From a checkpoint of a small transformer trained on Wikipedia: 8 layers, normalized queries and keys.
Each number is 128 + 32 x the weight over the matrix's rms, rounded and kept within 0 to 255. Layers, rows and columns count from 0. Numbers have three digits each.

# layer 4 MLP down (transposed), 768x224, rms 0.0528, rows 433-474, columns 112-223
125181097112123122096128127123164157157113106178097151125122135105141222167116127132183146078186200099149189101092163103150129128103134134104116058087169116145183130159146144162152159136059139125100115158114146139159085166155146130158075118152099126103130136103167152138172170120133069108092075128141140125119126105102166214151126185161
145184111080155102079132115100113154140115158129103131168143096077184138114161069128086164121172139088169114120090137172165090118178137118125113121133148118184163176173138116123193103122143110114092129128113178098109167139143141136098190102175109080094113165118125121120121095066132151148139121140097091138132158148155106142086127167071
115154095126117140089105120102127111074114093113140099161169150071129183086106128119107148104186140163154108083132150172165169172185092084154105161084144143104072178089162140165131138115062073107166067112116200088104180114178184136130106140215113171195114122181088177141165118108139113121106111151129095055169163174182167110138110107133
062162110143159101121132127165107195118126115124173123151093155083108130147122182141181194152105120127134055152149118072099123101109146124104121150154143138165143148165115102114137085152121166151210155078159146119167075158138122137139108056166136120189109075055118100089150094102178124046112122234144102141097118175112135140130157138124
100161157137144085199136130136142067132151108157104120077150111084178096161124144101137082171104097102106082114114074113089128109094127155148108174157122102104121117177103115091173169095159164137145061143176132139161095120149093109104130116111090084165056145101138108129175069201099140129111144081178098056152168143114131110065153153074
069140112199113136124128125124163109060160095164135094094135130224186070114115148080125125138153111114102102121110133110134161181125101116109072127155137110119085070180102140202175086142116166139158110159111128091130080121109098146056095101106148132101123095105149146176176143094149166156139081128112155166118074143107167045128164172108
124165146101104111164137144132142111146132182122154081092116130136125148159091187134141161124136150177116167084096110075115081140149132147118099151158111128166120197107131108177148131130109102112088143152143120184126107103146138092156061162161072135135112174083078154079140156089095166100139091149161125120134174111115126118132136150083
161096084142120067099087074135081123144113084146133122136153163096156143064172115158171117090155072108145109103162116140100142121086145096139115178126136145067133188124096173132181122093118183105127126094083152127183081141088179141183182115091162081108085124080174147070121106183086081098136130149044140124173084098117132097168138173143
137145154067126161059087090131104112128104095135162071137109155096160165111111094118088153091154054116135177029158124127115131141144107112169170143153150169117139148123168097126138173134149143140122115112079163070125126098143134133116098126137174143135121170098150114167126157191116131080091157150079150179065132147167119149119102166132
127110117114081084113140104155158186141120071066115143092100099108152117155140138170110139192195146078078120121104151107130134142123089144118144110104062203150201166157197086150113110117143114133168124126096105085123068158159065112110073130171176126117070157148060145140134125110114128115143136142091131147116087128110105148117151101072
132127121096111112141138118153098161111113102136139170118117127130117103090118151138152121122144125102122135133162144097145176127153139132119153116100130134125127142124137141118152145092141142154087161150183100130134109107147106127140123132188133117095091140100139146080159095101147093093110137108139137106153117150137156110136125123163
134111167131111136170180124087128084139101083151152124144158119156091073202168125154161093129060114179123166117157156129117141141143140207155103155115093157107147083104113138109112107138122123119133121115060104199122167103184153139125151104151086131099135172098147116128142177085119135182130114105081202166056169101114098151163134068152
103122127116139141116060127164143075093174135123108118171084160076089090086104183136071127131141174156120137096175117071139127174162161145101217165147160129121112092164126137106145124149176131181135148140138122149160136202152173087096187125108119097161113086114189107091186091215117120137104159159101159169082147093105144102131132063155
093143157128137143163135132171171141144117092125173118134054100120082080102136142157114109078119077129074100139152174121058142149157173132109151133083158182153123102109133152174125153163137116132142150128140102119087100145172167164133154096121139094148131125102148106099122162149154128148134181145105147167085159143145080113172142145118
167090147114111094117144154075111183080113155174122161149202208147115206171120117105090124134101121118133055130132182154118057117144184141137070120098113132147137091160075117092143116112135099124165110101104110136126092108108151152149131081158126134107198181135173085117077076114127093166077151132082136068171121100184104151153176094141
143145095167113092143116132115150143138091174098122131121129139090147152140155143098119130151045151072092112107145144147137156150144143115212134116092101127088154133169132117105093157167122166097113152133108128135139129113125115097115080157135140092135195144105125160112183108165116090083094188120083149125112136143112173153184135092091
084203084124119132086166172107132173090139146116089147164116184141102097139126136090159126055158116128137143089131158183150107093195123063146154178185168136116135137131144156102142121168202123063212122137198117114126120108101124159172137160148111093142116167123101138124074093165091122105120085137115139158062144124114164138136130102144
153138140126136078192078087109156157182127083150070098135088112126123130122166158128115145103118090076137107115131078184132169078145106098146137200095118118126109173153191175141133145140136088083124164142082157124089126108191152133071131129099147081157219060071138154103107164097082092060056138121149155193075099130097102161134102148080
102087120120130138103149107128116098103164128126125080090126129101167117108066096141103137127118192142163168157138122092153069144137093120096169122086083118156157171051196176094109127123129145166097140117146121097106129166112113090166133169146123125154149142118104103140175145105119114041118151132111105128142068133111163154109115165136
140087175103129073126189144196159027126129121099117125116209120141128150157131120162160163105108115103122098062165144142145139159171149119142135108082173114060107175175186154144148144099130127139134138115111113148145145162122106106064142158065098046119147131135148140109127145121133160084175108093151085074105111146085111144113211158085
108149175154124176096153143127141118171151090123126189172091184146122145100078089163162129147160140170122166184221128098131130123144152208132172117153150141083071110145158167135180146124114139165114122082144086096130128151125138096129107128069073138104148119107085150137129129100078124121178151128143087158139075104148128177191157078121
154155196117141156145125185191185079114131116116191047172134142149125117131154099100167135170121106111120091106105115135112123107193140113157149090112094117132148136113172115188144154120180111145142095146068159098158104163142091168153120068175188159152155074147081187124137120095117117179142164114153158164089129126123130121110133187043
108148122173121121117107105132058148137111138100091106130132134096185105128112136128076106150141124129103119099112142099130221134143055150162147153092124093100074184167156125179098116145101101145149174096160108152158105154152150111123144133118102148199146141137140103113158166156116116128129155131092206084161112073117130166104162082079
106052129135072121075149109115160130082122132148164072146212091104188125100142175149144142120115081134166134104151143134121079139150132198174123159105093145087163173139100114208151140123132070111152047100118176094165144108132075143137116151104195145138121197113076185141115162207137128128146075062136125217071156124099102060121167101118
133168068166122112100142161096154120108148151136102162136163159138162091151076123086085126159183091168130172125157114133213106117145043128127137064124112096075087177136138139103053156125134166124157158111053130097139052136108114135134132106163144103177139150112154131121162146082141113121056069132150104176056123129085143080136093131095
176106120083107144137097126144185123146120123094137074122169105129104105116103160166116093152152110129124074165107079094128104205102138112185105122195187090149136162068148119152104141156155186128153099094136186122135164161223117141142179137145149091152182148162124153134166156107121086113147142076136118076186081114106149147084109222134
058080075137161185133110132098147145122164119156143180124108127149095152182116076116158184077154116184157148129171108142152177071155094116046187126143134147166122162153151119100129120139113148098163135135141112191111148130125110111123066103120170052154171096133121122176121132141094099135152069048140166098118144150102156165172132077228
135121159092117095154150082167141129150108120106132144137185151156214096147126117129123124130092126136130205139081140145145109107141085139155138100118121101139138110148142153132127141124097137062172108188148122117099051093108128109115153112155128166100168153139123162168115180130113179177113165086153181132180151148101169137111159174104
116132049113129184092098159108087102107169072146108153135120142117101169058111122148145111100103148154116085123136142061156071193138164131093082109077139115104105181070068086134138101162178124115123109169129137181100170090117143140147089080122200066115080122129173141121085096138142119116130134165099138152148081172136134110055183138153
149102089180112124146135150156092132134157139123129126129156114162055143141175132116124104106117131094172213123102209204108168191131166112119102092128114144141116095104075126118130131166126161096073161150145108079124179195110118129099166086161133107097129111149066137148145126126121113104169133085129142131118105156121111156121133163128
136161127133091123131080179149078181133109101133123125152154160125173168163156156090169133180097165094087081123145174131148122081135161108174122153168132099151096167092099146113147090106177120144120133143165146082100105132155130140150086082124077113088136042150105100174106099103094187096104151111120145192176158174128075156124109148119
125110131114126090094146141130142084140152207170143145091143139151142114125099174127130100146161062087105115070056176120165078118144156135082096108114093126155082103166180145090071143128141088115129119144055114077105144126134153184115124059150160146132112095145130119114141181108194098131173122108163133133120132122171117137106181157083
104113082160132139075177172055044151118084180168155076160166132162116148155101147126166175081146142139134119135098151174077166184088096102179096120184153140140141161123135124144159121124124157154150084167107195141142078140111175156153198157091156082126136105132149142039103130132099165130135088126158116122157145147153153084059113119168
120125147146101117088117131204133159161087132164184061170128133088129090121114099060185125180150158176092076151159159096097154123181104110165151142146110137122140100163129113106081156109177119102146071130115198090058169122105102208096100108142108192123119143182169148146068106113157132130167137147140112151128059188175145228142046124211
105117090110156113146143135102097114130110152150118120075129080142130134121155101096201149134113111066059120109113111152095142086131167101156168144121052089122045124115160154135152115178125058122117148115127087070103203101107137124083126157160108147094156141116122149096090107120133136120115168115126121141128121151132112127184141150059
108157117141144088197132084078128187102131075071130115194140122123131103143121111154122103105136081089101107143110170139146145099124109145079053198139185113116146137156108123158114088149172126105093126135081145154100071130112092111125157176125123063121156178137105102061131149116136127150160167157128088171079087149106128148096090160140
140102143203123138135166077117182117138129076155138119139142091154154145139121144140137179074178138114053128188131153177144169125125156130155135124135146140113144080189102136125100174160122123128089065140089161138161073094120131117105139101131134144104108102147086139123093150173091154153165132136144093101178159153141159130192096112215
154091141168049086134097133193097190139106108132169105151165123124150157100164148139107168116136118089155128173144112120141170196059167160140128154135132202084121106140143129129143141110114111127138209125105149121196101149113123090076093149111121120105156088152107177130167138105122117146090076105085135163113132130144090148114108189117
104177153179114054186164170110095105100111106203100152178152095092151146152127093141165174165158095114076133128178116151129117145127135131141128144137114082141110125095133170111125135152155136138209134133128076153130098108064128139158127119180153170138159115135077132144121140103171142155124144132103119197181117145220132125112107185145
154126099133127140177161195090111156082215122095177113125107126119107129173192132133146168101112104141118098140083157116129109124144116109118090094123123114183108124175105064104132098131129065126131135167136105169179194128138131098133140089216179114125076149092123134082117082117142143134158161106126115090124141071097190172128186112049
180094158182117163154087190173211131094154147095173083088127185131123114155108114121085177144121176152168036126144201121095134128241118141157140095084066123155155104141121149189188164144103111188151120103138134157134095148160131093207149075149135168095139229155114094162143133115144165174116117091133147132144134051146170173079101120097
100117068116092115112105180141117077160110137110116143138084139107136107116143125135074136103125111148088107129130088133126123093155157149054108138090133076077087129115137122158189099142100148143109137106130131109102128174073105117101127135141194153149105195166094133075117106139117159164108094179086131102104155102126165139132172110158
# layer 4 MLP gate, 768x224, rms 0.0642, rows 434-475, columns 112-223
155192130093110085059098157172108115123115131117044144145111058145114136151152112198144107122127154103119129145039123111161137059061158107137178151114150119125134077096086132158192130090130147146108135136092109083129186116095067101162152147105126132132098187150150110121125068176120126137126119065065104095127137091108109139139130104210
153090121109107166165156150147164162145164175173148140076134094159052101095128092127085167086111165118120135190119148125162103093063138103109156152177129035185148128153122128153115096107150141120139107112150128104144148140107100103090083104150127099182182186134078158137101141125098156113142107074145112148137125114110054181121203101127
158165055106117145103121133111186126132123113144163112169105108100143133060098150108135086100074146107061132183183177100147098132077102095180143139146123068113098139100122138106184172141149134124115155123116140102171140100115183108098135161110180188116184116177118095123177144096158115135158132061145101142139164152111130111156097130115
170130087137159110119081075141091103161129097100129131123156157169136132091130126132080098113149115089140145120108132143137148125132147145152140098164062145190153213222133143089115098104140181098101113074142072124155144127099152090137140172115122043159136153097094106148186160126122133099101115070132186166131108091119151144116139102176
172120118120155102121143186079135108135144128113073165125149107165162069137099072140097118122096151193097077154108107112120116116076149152122099154124189114090109138179111136120081114113146125177142192155095184118099209144149171157114131153147182161122121130117130110185087170222122111102169127139112119170143062110133078148173164113175
147110100104075111109097176081137145106123120125168162141173125139108120118176070147140156112104144145075108184090144103129176122114147162129141143119179154156118127142151089121106141122136125171153112147088124061084145072114162107123084138126139193135173139144103182162090115118086137084121122118094109176124132120155113148199176143105
139165138106155085106106149151128148168150131146103098103097108108067142155155147102145152143077134191111105123082133103137103052146124136088113120148087137150122107076150125187075162151188105093109141158171108178144148103079138140151198123118134132128105119141115155134154153150181142112113110130085114100175134089047103137114157217153
112137098130170130170132109164072152142184134185173054066152142117114109089126111124110111114132115109149122125097075149094150156076134096146130090154120142149169186123139128066118133057194066151081067104120118143135118136115171154157072107176155114136139070068118098138133152148186111094170171126101097161115123090185112116125118126176
132148083093124103136101139131121198147130124214169122188133123152128109088164124064077161100153138126092098124108149127194136153070119116152033146086163128113130135161160145190103107096156201069129140148138135136143119108176119128139084098129107152106143143157137159114114102143154181098146150135182116128093120143099152106131090149102
116096102087098130176168161163160139161119177180175105126132149141121076075139152085156133115128116114172155150131136115077157102117119128096097167132095110176159090115106098154099145055139174218054068176090130146095103121135122123116104104180134122131113123179162109103170133082173111128078145117084128129114160062143099140168159065134
115128123143151073122128135139108130142122133165187098124088103201133140175094091108121120127127174151130120159126124021091118153109117183162093167104109124128089093110132088133108099155165156112071086033069106069147150114116099107129150120192089163175083143108144046138171156120089113190148148120133118091142075099128156146155140142156
152160115118094134160090159179096071150113101142135085061143141137076084115166138117138155101147207139170180164087133123121138116105087141117127101185112109152150076033187154125155169151125183169075126166137126102169056145171130136161125188157108081160125113156198137092162101114115161121110113125127080161076185075123147172134142099165
114112081136162072133117109130182162124173110090132141079117106117106116113107072178107170116079123182158124138120144081092160147124161127105119192093162133112090141157155158153122150163120102108089069180122130130159151118114198087129113096146167156157124106082098110154134168130131141153114140119145185160015146136161130193188108081229
139144098143148155156134143180101168148109103087139148116119159112105114166142154134172162156136108117115121179157155108126146118076190095022080139161175115119130165128128137188115218198158133200128100144112141159120133101122114170079082116098100185111110178098089153186119146109071151127123109146120109132091131107108135203115154148128
097144112138149156097165186099144171100096143156093128133139110184114136101106105078142093131135136175151136109105057123119114166113130128203074189130101114122105110159105114134145130111141149144110149150157122124164153133078137102095044111122133128131163180151144106058211115123166111136147138141144088106137163143152170106138094148147
094119135114112162131125091125136101160122126170103145067127126124116165066169168123174147143146176146087131147144073102158096124055160174108111145196128050062163121128115148110105121153146110105118142121098180157150090195101081146118123106110194138115143091067088211106129055149135127119203121143146129127120186120065149127136178102143
176062054130137034139100124194150144094072139141120123140111107143146155171080046152133105178100169093143192136112112104208145119087098121127079119127085132112096096118140148104110125150150166134127073124038109149121099156161096132148193131096109126141080117151134119159163104143157139122090135081132127130123139193161138177136149131125
093158107124041132133131084132106103166129093164051122125089146167138136118073113132134126122074136179092135131119086128114057110114082173155147116153142102080109132130129109117159124125153146132130161114101132159115130180134173131118098155165176116121139107072158123240203111138172132051087139034182108122132117064156125089152160120101
154131107143166124130110102181154145163163178131189163074127076097161123135196119124117127178110109136070125135079136110084062125089141125125138200119108114145135117156148119175112205125206108167137125108129147138121171115164103135180110138125112130074153167128085160106109120104138102089072107132131122120136114078161152153139173146135
073096085150145089209124161133106095065161174147113101122091149196101161075143100063123160208078105158112136212100103111097097109106129169090151128141129101121089136104106116142114143116119196143088109147113107156085130121152131129143093063100103173114153055168144114144141103108157134091159144110178155151166129101179094111126147169122
175164137096150113134090158205166175141163127134116109156137103171129109112133136136077080090133149150117099123069055152181143071094126114170151225182128120121101160088157136129150091149170197113120086125122088145139101119139127166088139124132100107081084093122166156130117088168101134118095170087104130111166136113130209120137116173199
074152083123133129194126130146135153126107116196136137132166140247063178173135105153118119113135110120131142187141090085101106141139102189100103150158137104174152124125178139122124133157102166133070101136141142111127090081139194158146124156139120107165144108142072139160151160129096142113106147166080139121114202110091111105112143154186
060147063155141069121124119139134176071149109094058096116135142153161162096094104107117124158142087107144126162138065113082083093064166176159120155174098154089116120144164127181130130169172116115108151145121149114153181220173111152153112188114120085171143072116124098165145064151145133160142175120099119094109136065154088199143197127090
144073136138153101148165120197137145169111171135090181114078145124074126112138150084139059149082099134167098132098093178139083169075116148114090165142186071127101167181186124091131187098116113140161103145158077180101162203166104103138094160160172097076169094120137156116099125101137146135112109161116114095151103118117117170176132164116
157169109143186113146100134125146073174097111130091160146152178141105189133169097092116106142154147186157145106065110094101076095089132147158113131177090185167084107119065123176105111103159168202150105186136094165091174165152110144129097138062091096169127085107147099167123140127101126125153167072121125108065144099134149229162154143096
118084149047176057132165136119123091140108142111159113131161141149095125110170203122136119082126139160129139180085101119143143110096159089126110121157182127096125134062050146135137191132112093140058122192121138186063187149181172140160107116099114198125127153227105110132060140106106182105091147096130127093096152126126131147108118156150
080125113124099107170118089169122097118145102154125144124186120141164153116130142073161128103107129177093145096118199111129146082081086187043079145158136114160134129131073130120151188143129151145148172109148076148123159125135147149165061152095097138176170140158127113133155102194156097186129123126063091108181160162149178167103130145183
163130095089142144105198152159111074130094140171138127140122121135107131099154084112170114140145154133187198194088158121117118126078107169124126105131131122089124117114091134176119188148152201143055138193114159142170101154127145087150128141120184118169155073152135075091173103132118131075130169124111185075166129117138102142154129101135
122134123101196152132142139148100123178111113138118155099146108141135202139117136121157122078122079133196196150120053079160112087149183089102105121133088114148168095139102101123082162085083179103152110142078111133131139136163131163120133193161104158093185171182110104133124123096109144131068122110072121143127151113090171130120122039155
122148140134158137115116120117169196112087184140168109103078129105144080120138088147130151152123184106097121169171161161155156158068143100086076141116146135132158144151076164134141140109146128142090101124117051106157148130069060138172106087108116175126138079114119167116160087131160138109166117105173111135170128119130107096174105109118
064124147058154166091161195118125106164146142111104125138101179177113086107173143069122179143102154157094141135105084147123140105124103187173113155164158147080167162131119100142081141176203115196119134117082156121106124133151082081105156154104133095135139164159093097087123139118087126100124113058167134162136085175133154194167103138148
130164166046205111124175097113115125128130105127108104086103120129107133168145140052114122186105137112111158156156149101155159136140121104153095084177126097109160125135138101130131112080125131128079123116107108094096157098122138152115149116086121137122153130115125162105162135144092134177088170094096151144112097051079181074190133126146
123088083075101108167101124136130169085170080191112143160134131112080113122123131101101114134113141122192109136074147169071110119156106056093051129120153055109152105082186120142231088180167162129060100142148125126110142185194090159160092119135183111178124092105117164166124130134060101114118103129174130097088116086113097133094182153148
112117107154092075117064168147138143112120101116151139177101068161143143087158137174091124132173118158114105182074080105087180095093111123142139132181089128115105113130125104121061143115148160151164114164045135076107169145152118120143118179170155121062149146137083127154125123142113098105141151107116166136176125137142119150137124134127
140074134119175139137150108114097131092179177162155116113150118073095130170102060136228116112157096166147182140106129099189059120094137128127156105182155125127164096145100134107120150160194220094090165158125142077173123146117109095106040146123131112143115125151143135058120032091097171150161156093188111152159143101130142151102166135115
056074170096171141178149148187098164184135130163131145085167136160099129146140089086132071101077149126110168152081124100184186124078075133090109078132148103078085092137090137081091137142109115156142127109194113152118096108136097119136100145089168165155133107098108093124158116102105097156188117084162118139086150135108104152141156101204
146131086178141132129060130126163135102201162089100109129136156087105137098147177084121167164133103115096131199109093113143156177093179136158110121155146125100153120111073149135138138143148112189162131093122070124120114094144097146178182087098200167180124175088135172106161115134101126135130140134068088097088152148164169081134138193150
128143134133110111100128171092073180093122131152138150145151158132100109096140090086175113114061144161120141182122112082113144121052073122073114123069141119074115092132112074120135155161150123160079138194102167139138175141084208160099190094126178222129139148093123111165130138161162119110117124114139141128067109103169084098184123135159
161146103064131100142121134173159157166125128143140179093117107155182140080171132084118112082109130118166059140127149144126064137147096105139138093104052152115135152102142052132140148073170144107105079157110073119130165075098089138119124156089148096128183150094171108136103148148070106156162123088090123127152091107101165119134126139153
124106070152125108187130131094121140104137155088146158141109177170119146123152134138103079150095097184157119210143130075124123105120158115123128161160108029147115140162149153148141072124132125084172144137137117099135196130079153141123032122164115100177166182143143146155076124133080045190153092071143076121125151117189114118150168195132
107120119094126085145116198093129130191144175162129106136062147162135100139116131176141095098121146207124127170165092149136101101135153133148097163105155073149135143135156105202168158117097134127129170132119133176123138176155096113130109190066161082105141147100149135093127055113092073074156116120142116116120166100139158153134189134132
099099133130203108123098129080097135148131116169175142120103098133084162121140098124163175110127116130132142194040163097175136120129158154131146213139108116143165137167076096075122109050132170153098086164138162165136150173144059134123071098096187140164159125127111110143195113119165102109121103076106182135155112153085130119160128185130
# layer 4 MLP up, 768x224, rms 0.0627, rows 434-474, columns 112-223
135098125162139124102129094161151119084150142142112107098108098183084154094159148141181133123072110132039130106159139123108162130099157142170120085099184136073110083090117154125129178096156143169147110121081106098096132137098123100127124058117114116082132128142122125104064131166126078137118119112116137087120170143159179111101092157152
184214171100085037126138125130144130114126115191132083109213124103091110091173180129151149190145137144138157126127185126084121175136130162095135132118144106175140078150189139100102123061184149127145079167130222124128070140139113121191144091166133091143096134163079150088102107101085124071163145180172064111141097138187158117097160129107
173124116093147151111117167178124042092144103111132127080175136096069112141149123134195099157109108107158144150087186136187080158119135108161140081128125100105127108076135116116150136102100132095122103164115132126150141149103066155165122116138104104088226085159097118109147164120099152185171154108144173044132159097081095140142117091196
113131120112187163097112113072084162150079163149111173205115136120146160144149137172163140105129081113124117141139171066142184101113156124065116124082138097060105127175060139158073055183107084103128144149123170152103155067155088136179127095113144136082118120165108107148049163152136136107107076181118119136118172124091153083181063127084
128153115112110150095143148150115122137116137178145125069065137093114144143079125066135115083175138195117151116125084092120130129187087089106133169104166111187098113140110152153118075141111112091143182113083100120122141094083119141122145099155148123140146112137168063136085099099164165123145115122148122104157158113112101090148158145137
070118157101116140078149138142191128136115068133168141142131131088159157135186144067143169173099174123113115151134168108149126074100138162185104128140107173111162171147140134153132099108148148117132139107105142157123120140227127109129139191147142107132125128133127128181086166163087104119110163130122143118176085158158124095179145097149
123120126112116122194175167093160132119077157089162111093113144084089138119096109149162118150140100128138109133143117071189146142127107160063161132126142141160074071125131157094125096133163134132145145100127133079091099139159158178124057163153163186173119172160155121138110159130209138174112095118096133089111186145145147108057143177105
150143091195162131117151160108112106096152156126072151110103087117124154110145113149167149129121131158115137125138123080127141132181142090130130119150100082176151111114086147078119145091140108122119086124135091170085155067096076131106163170168090076098136153132116149149172153123131077123156049085135100119165109136115125116119040130112
159138079149161101159123143130156123102092166153126106136122160134102130176129116073146085157166149159175105091146109152178102128119157151097105067101108127133091080116123150129136114109081126121135177139138077122160111107080106127129140172149089146185121133151096146149108091114091119124106138127168124121142113113127172148125190136123
191107113116109150148129153171109144102114127123095085135191110144098096095132192101149143096136117128116103127116135090092147020146105123108110195074157070187187160092108119197107170081104122156080152140120174089147086068027135137167091072162078117095153131098170140132143128141097117155080168126076102066158119068142087084140201103168
108146082169161094140043211120125169073113144116090118106130110168126134171138112183165145140088093175142073143096152121106154131154088106118111118098159131076142139137170105127134129073148116075086137110124203205156104096137169085135099137152174130175062093128163093115126106149157135115169131130130140086154101121142116110080143143173
164178084177180132080146129114122096128100113144118140121150125088057136170127105081125203093120117177126135134130121147128166124101128161152167153106164104160155169114095129085103136070121141133101114109178131143123150123087133154181125125089143137102080151118150166173133117118152140124100112132102122116151136119141134041147103178117
143129123181164179157172123133097137136116209184086157074164176085113165163204120157106123128127166074081188100139143127198103117131102127183110111138101126132159206119103150065150116076183145155162064121180179169188133123089108104184144129136116129136115169143108169148145114121096114078066141137194096088113162112089187130080118129123
109076166176089114041121109156107121142132140111120107190122177151109110136145159128077105171161057149110134108159128155135114162070106127107102173148117186161131062073107116129104150173158133171134073063097118072087134145082127083118169160098117123095191086161153155161208152181161049136157127094118072141157086103113142121156137126129
086129083124122129143105141147117133170185090150084165074110142098126107127069131115165133135113069147128185159137129107145135176143071149097160137119112139168129136114136100162165146143099199121137133071124053097137124156114062131149130104133086174187076158153185140179119140107158177118144157139133076142035147150121113114129089157150
145083112142083098119068092121134163201164086108156130120087084124176190077163156143132102140113118086190096119188072084121143176128139118100106108119143085159138120133149156117191175093166123092161133137095127091115132161187118186103129090150080132123109146089133122138175134116111207101176098184148187152165149132067084147122131161075
112062181155151177105136140164135105098168099133182101112145106154092121121179060182121093023085096153159147101118127122078177162118068104148127085095133145082109097162146107100150102102163178148090124174145150081105202142115049194149106179162138142109079078100116147114181215241104142063158163101111097192101104131130094180116157094088
137190140047099119166159145133071172144095109149141087130108126089178139108082132126110175162117149137089096138208088126130173067098076083105143113181139070124065103129118108035129151113139146191121165146119125165189067125134090125110141177177146164090135107109148098194209085200101128099096162165127115150126147092087097163120115147143
105158126128204131126128126145084128176141129142168234078066115113110155142111079135165083115189137177126154105121087127107100120131145093141112186154136118150123152078068120154188157167124166142096145106146147123175120113144146154131104109146125061123117099185111130171108124140110108159114138104135201110137120114172115169142191109141
177131152106138170093107126160120190133125137125166059115153148180188178073088106127107103115187100068093080136099105147072151189123131126105098194144162113139140117133100144094121148145143154105103091114131166074172115089096110078119193108143181145118135148063089151150136183109153165073157143134156133089076145152088168121072140094104
117137101122117106108085132101139100149153127134102143139106161123125079085139137135153087127088107135158160103142137134169124131144166109152099103175109163089138106068141159140067104190153063088074083126165087125120152099098150118093169128106086069117175153135195171124139127105125163126138155103172152136115069139095123176116122123128
153126143189154121149138124170164080187132101137150173155094100132086149181139095141173165164126138103119084100190205145103118148128111188101115215064092086128130197126082106117179100119135067134117165159099098126095120144087157210167093176179146112189153092112126128157109209207058137096136110133183164126133091212161110116127121103122
131098137112137071090152149083163120085146172138136183106100122104072169084189141124177125070151211117154213099131178161141127147161155106147080104111153159073140143104065166154159101119080120168120149119162103110112099094142069068086054127130125145176134158144107143143164116050158130185156189129168135122143122163125099050095114146085
085064094120154067102178110114145144115156083117105107168106135100136117078143127211145088142087104113140125117122151115146180145165187116162105077151101114171104130137163173087111113119122085090175069139116112062141119151123139096069087133137052142080122082118100086113141126163147142211081116158116101134149180123100055130080112148194
173106103136130115169142113148104128187087194069179117122109083137103117098061142197162099173126134088111133157196105139174109088110179097095127200101146125083127167141172105077123162168093145187161139107127147148150198089125125183102115139102167112118105113195106108122138120185172154124133132181125169170207096141126152124131146098078
102101131175152131151111071153132112151123101153148082133153136109126150181166134110087121112115127153131102083146136060121133129120176145132121143073115077085153072137191092092146070107131079135189073175091099110076112086198122138122142147113194158111153120043115149157124103137210089106160116206068049152147120143168153122171076184113
160127110170103093156119148076113073148138154101117178198164086146126077101100093094100128083055160145120181086159112182167099092116095132171124178188167175112129122069171142152164136139098152135047140133098109094057166068111065154178132110137029167134160112159129142145109160124115060206167091054088106147161116162096131127151144172080
091145177063153161126117107104148146167139128117182054092167141102160134111104141122102121105087146107165088118050090096119100126146147104109091104193183165145148108117137187062166146163094104107106134134126156190061123114183172070173101121108135191150126064086144112202096159072163123093128172120130106143109060092162155153114104147144
147113146109164101094167180188129135095117072138134109128132169099166116137087134123143099114110129146113115146129117119133152157099137177114145159105135152112160121138159133145085132101148114119148067107150175099118130171137109162079091127168120166091141101202095075095108114136157184133126172149160073137153168128098111126137140140135
128089111112150096132089170104102179109101151087153125115087156146095138147132137145123083149176190124167103087140101139155103111093110122108130080133122146105165149145115179118149108102077060113186164092194115114167185141181088211156142142104158135162077122188119139125108126079190143135118143138093155148109097096144089125116137133115
070125147132168154131156093103206159158128130151127118133138164113129137144200076142078138120096190140136115079142119150096165144092144122154112124194161156129128139130131119106112141114117114122131185115122183142115135141146118131124135156074128141131150095037165180122105091151145110065112134158183114188181141134096147108116203121116
105067118102137112135108085105059117121112141109144128118142193132086153195146114152174134094095161198055103131121084123024192128115150081073114142113180145089074165156114172131123153109137121092136114184092175083188158161132166193134123109105106195139096167112127133104140130107161110077124124150166102116154155145119084121138093124151
095124130133066196137081097155100109158078150182059135138132150148069141157086125106100153097139187120123105130101089144193170103142148079107121093110160120197089080152151137130132068107132166160132192151124092134120178197121159164102117091118173054132114147105130115152149185149118120142007125132106135119114134169120105133141136123166
136158117148143141122122176100181155175171154098135116188142106149124102113134138103145158161087131112132105163214128100116191072107128156165112108095105130089196095085136135121075176140125158108148108183093113110105062149123113080177127142107038118121152160090090118078140136100146163200094113144129141132162065116091147054110157108129
141119121166130097152113119102098152145088144147182088138043124071104191109105160148140136176111119175117105114134087122166129121114079128155147178140154120157130109116108151106124039070081190011173087069076127120125198079109110184120120207146126140137150123150134179163087100201175135121145120113129145174156129132168151098119144192156
196043108139141142123120119100139172096187171131154080211103133137110150162108140120122064162168077152157119087115119195090102150125124100147127204106120068183146067074186177135182146146121131084166116131127175131113122143140136103134108153132148140160119124096109122128116100122094115146120083149099182116154167085139131155102065188122
149153086140158152088173132126194164201118119086081106071065165162081098179089103109165163109135150172184097150147114169104131112139122129176149107094124137091110148089121176107146113140118141100127065078178084138089139090102111198141079135161181095128131145097146110110156082174194100132158152128098149201114121104129168084167165096112
172118152126113070048127153100148143120186092162161070166130182110097129091118139124156094102148169131179083159107129077146111096178118090177104096154140129052126114183127075165103144137113109096125163148169180154117183203119149099107140084090154101156149109105092142178054098112105070098060143111153149096099105126135109132124103105176
128170053113140109125105113119133190164175120183115118140135197128125155134175138109161068118174105130142130130123124116111183131149164176126141184096145137143093152100150206153157104062147164080117111099113128116168132181121114134084166088091106118112099089098147129141063148101113097143143202054121122140130151151090107100077193093080
091160146116060084169175164161130075121114114086120164114157098098129131119118130085119173149148118181150128151078109091148141110137108184122095068158094115067168126156111112157182107156136182128193148117092131077114129060128222168088116115141115132115097085109141099116145082124059085161156151143143108126156131073159136096072146155145
105130122125094141147103134169157089092070182123091155202130073088091146109162087188113169142161113111102144117144131155130142132128156174150108139135101116162132159101139148185061120095115204147116126138094123109157027160125121090154168183158132127076100168108168059137153091156162074165145156162166153088153141152154101169131166116062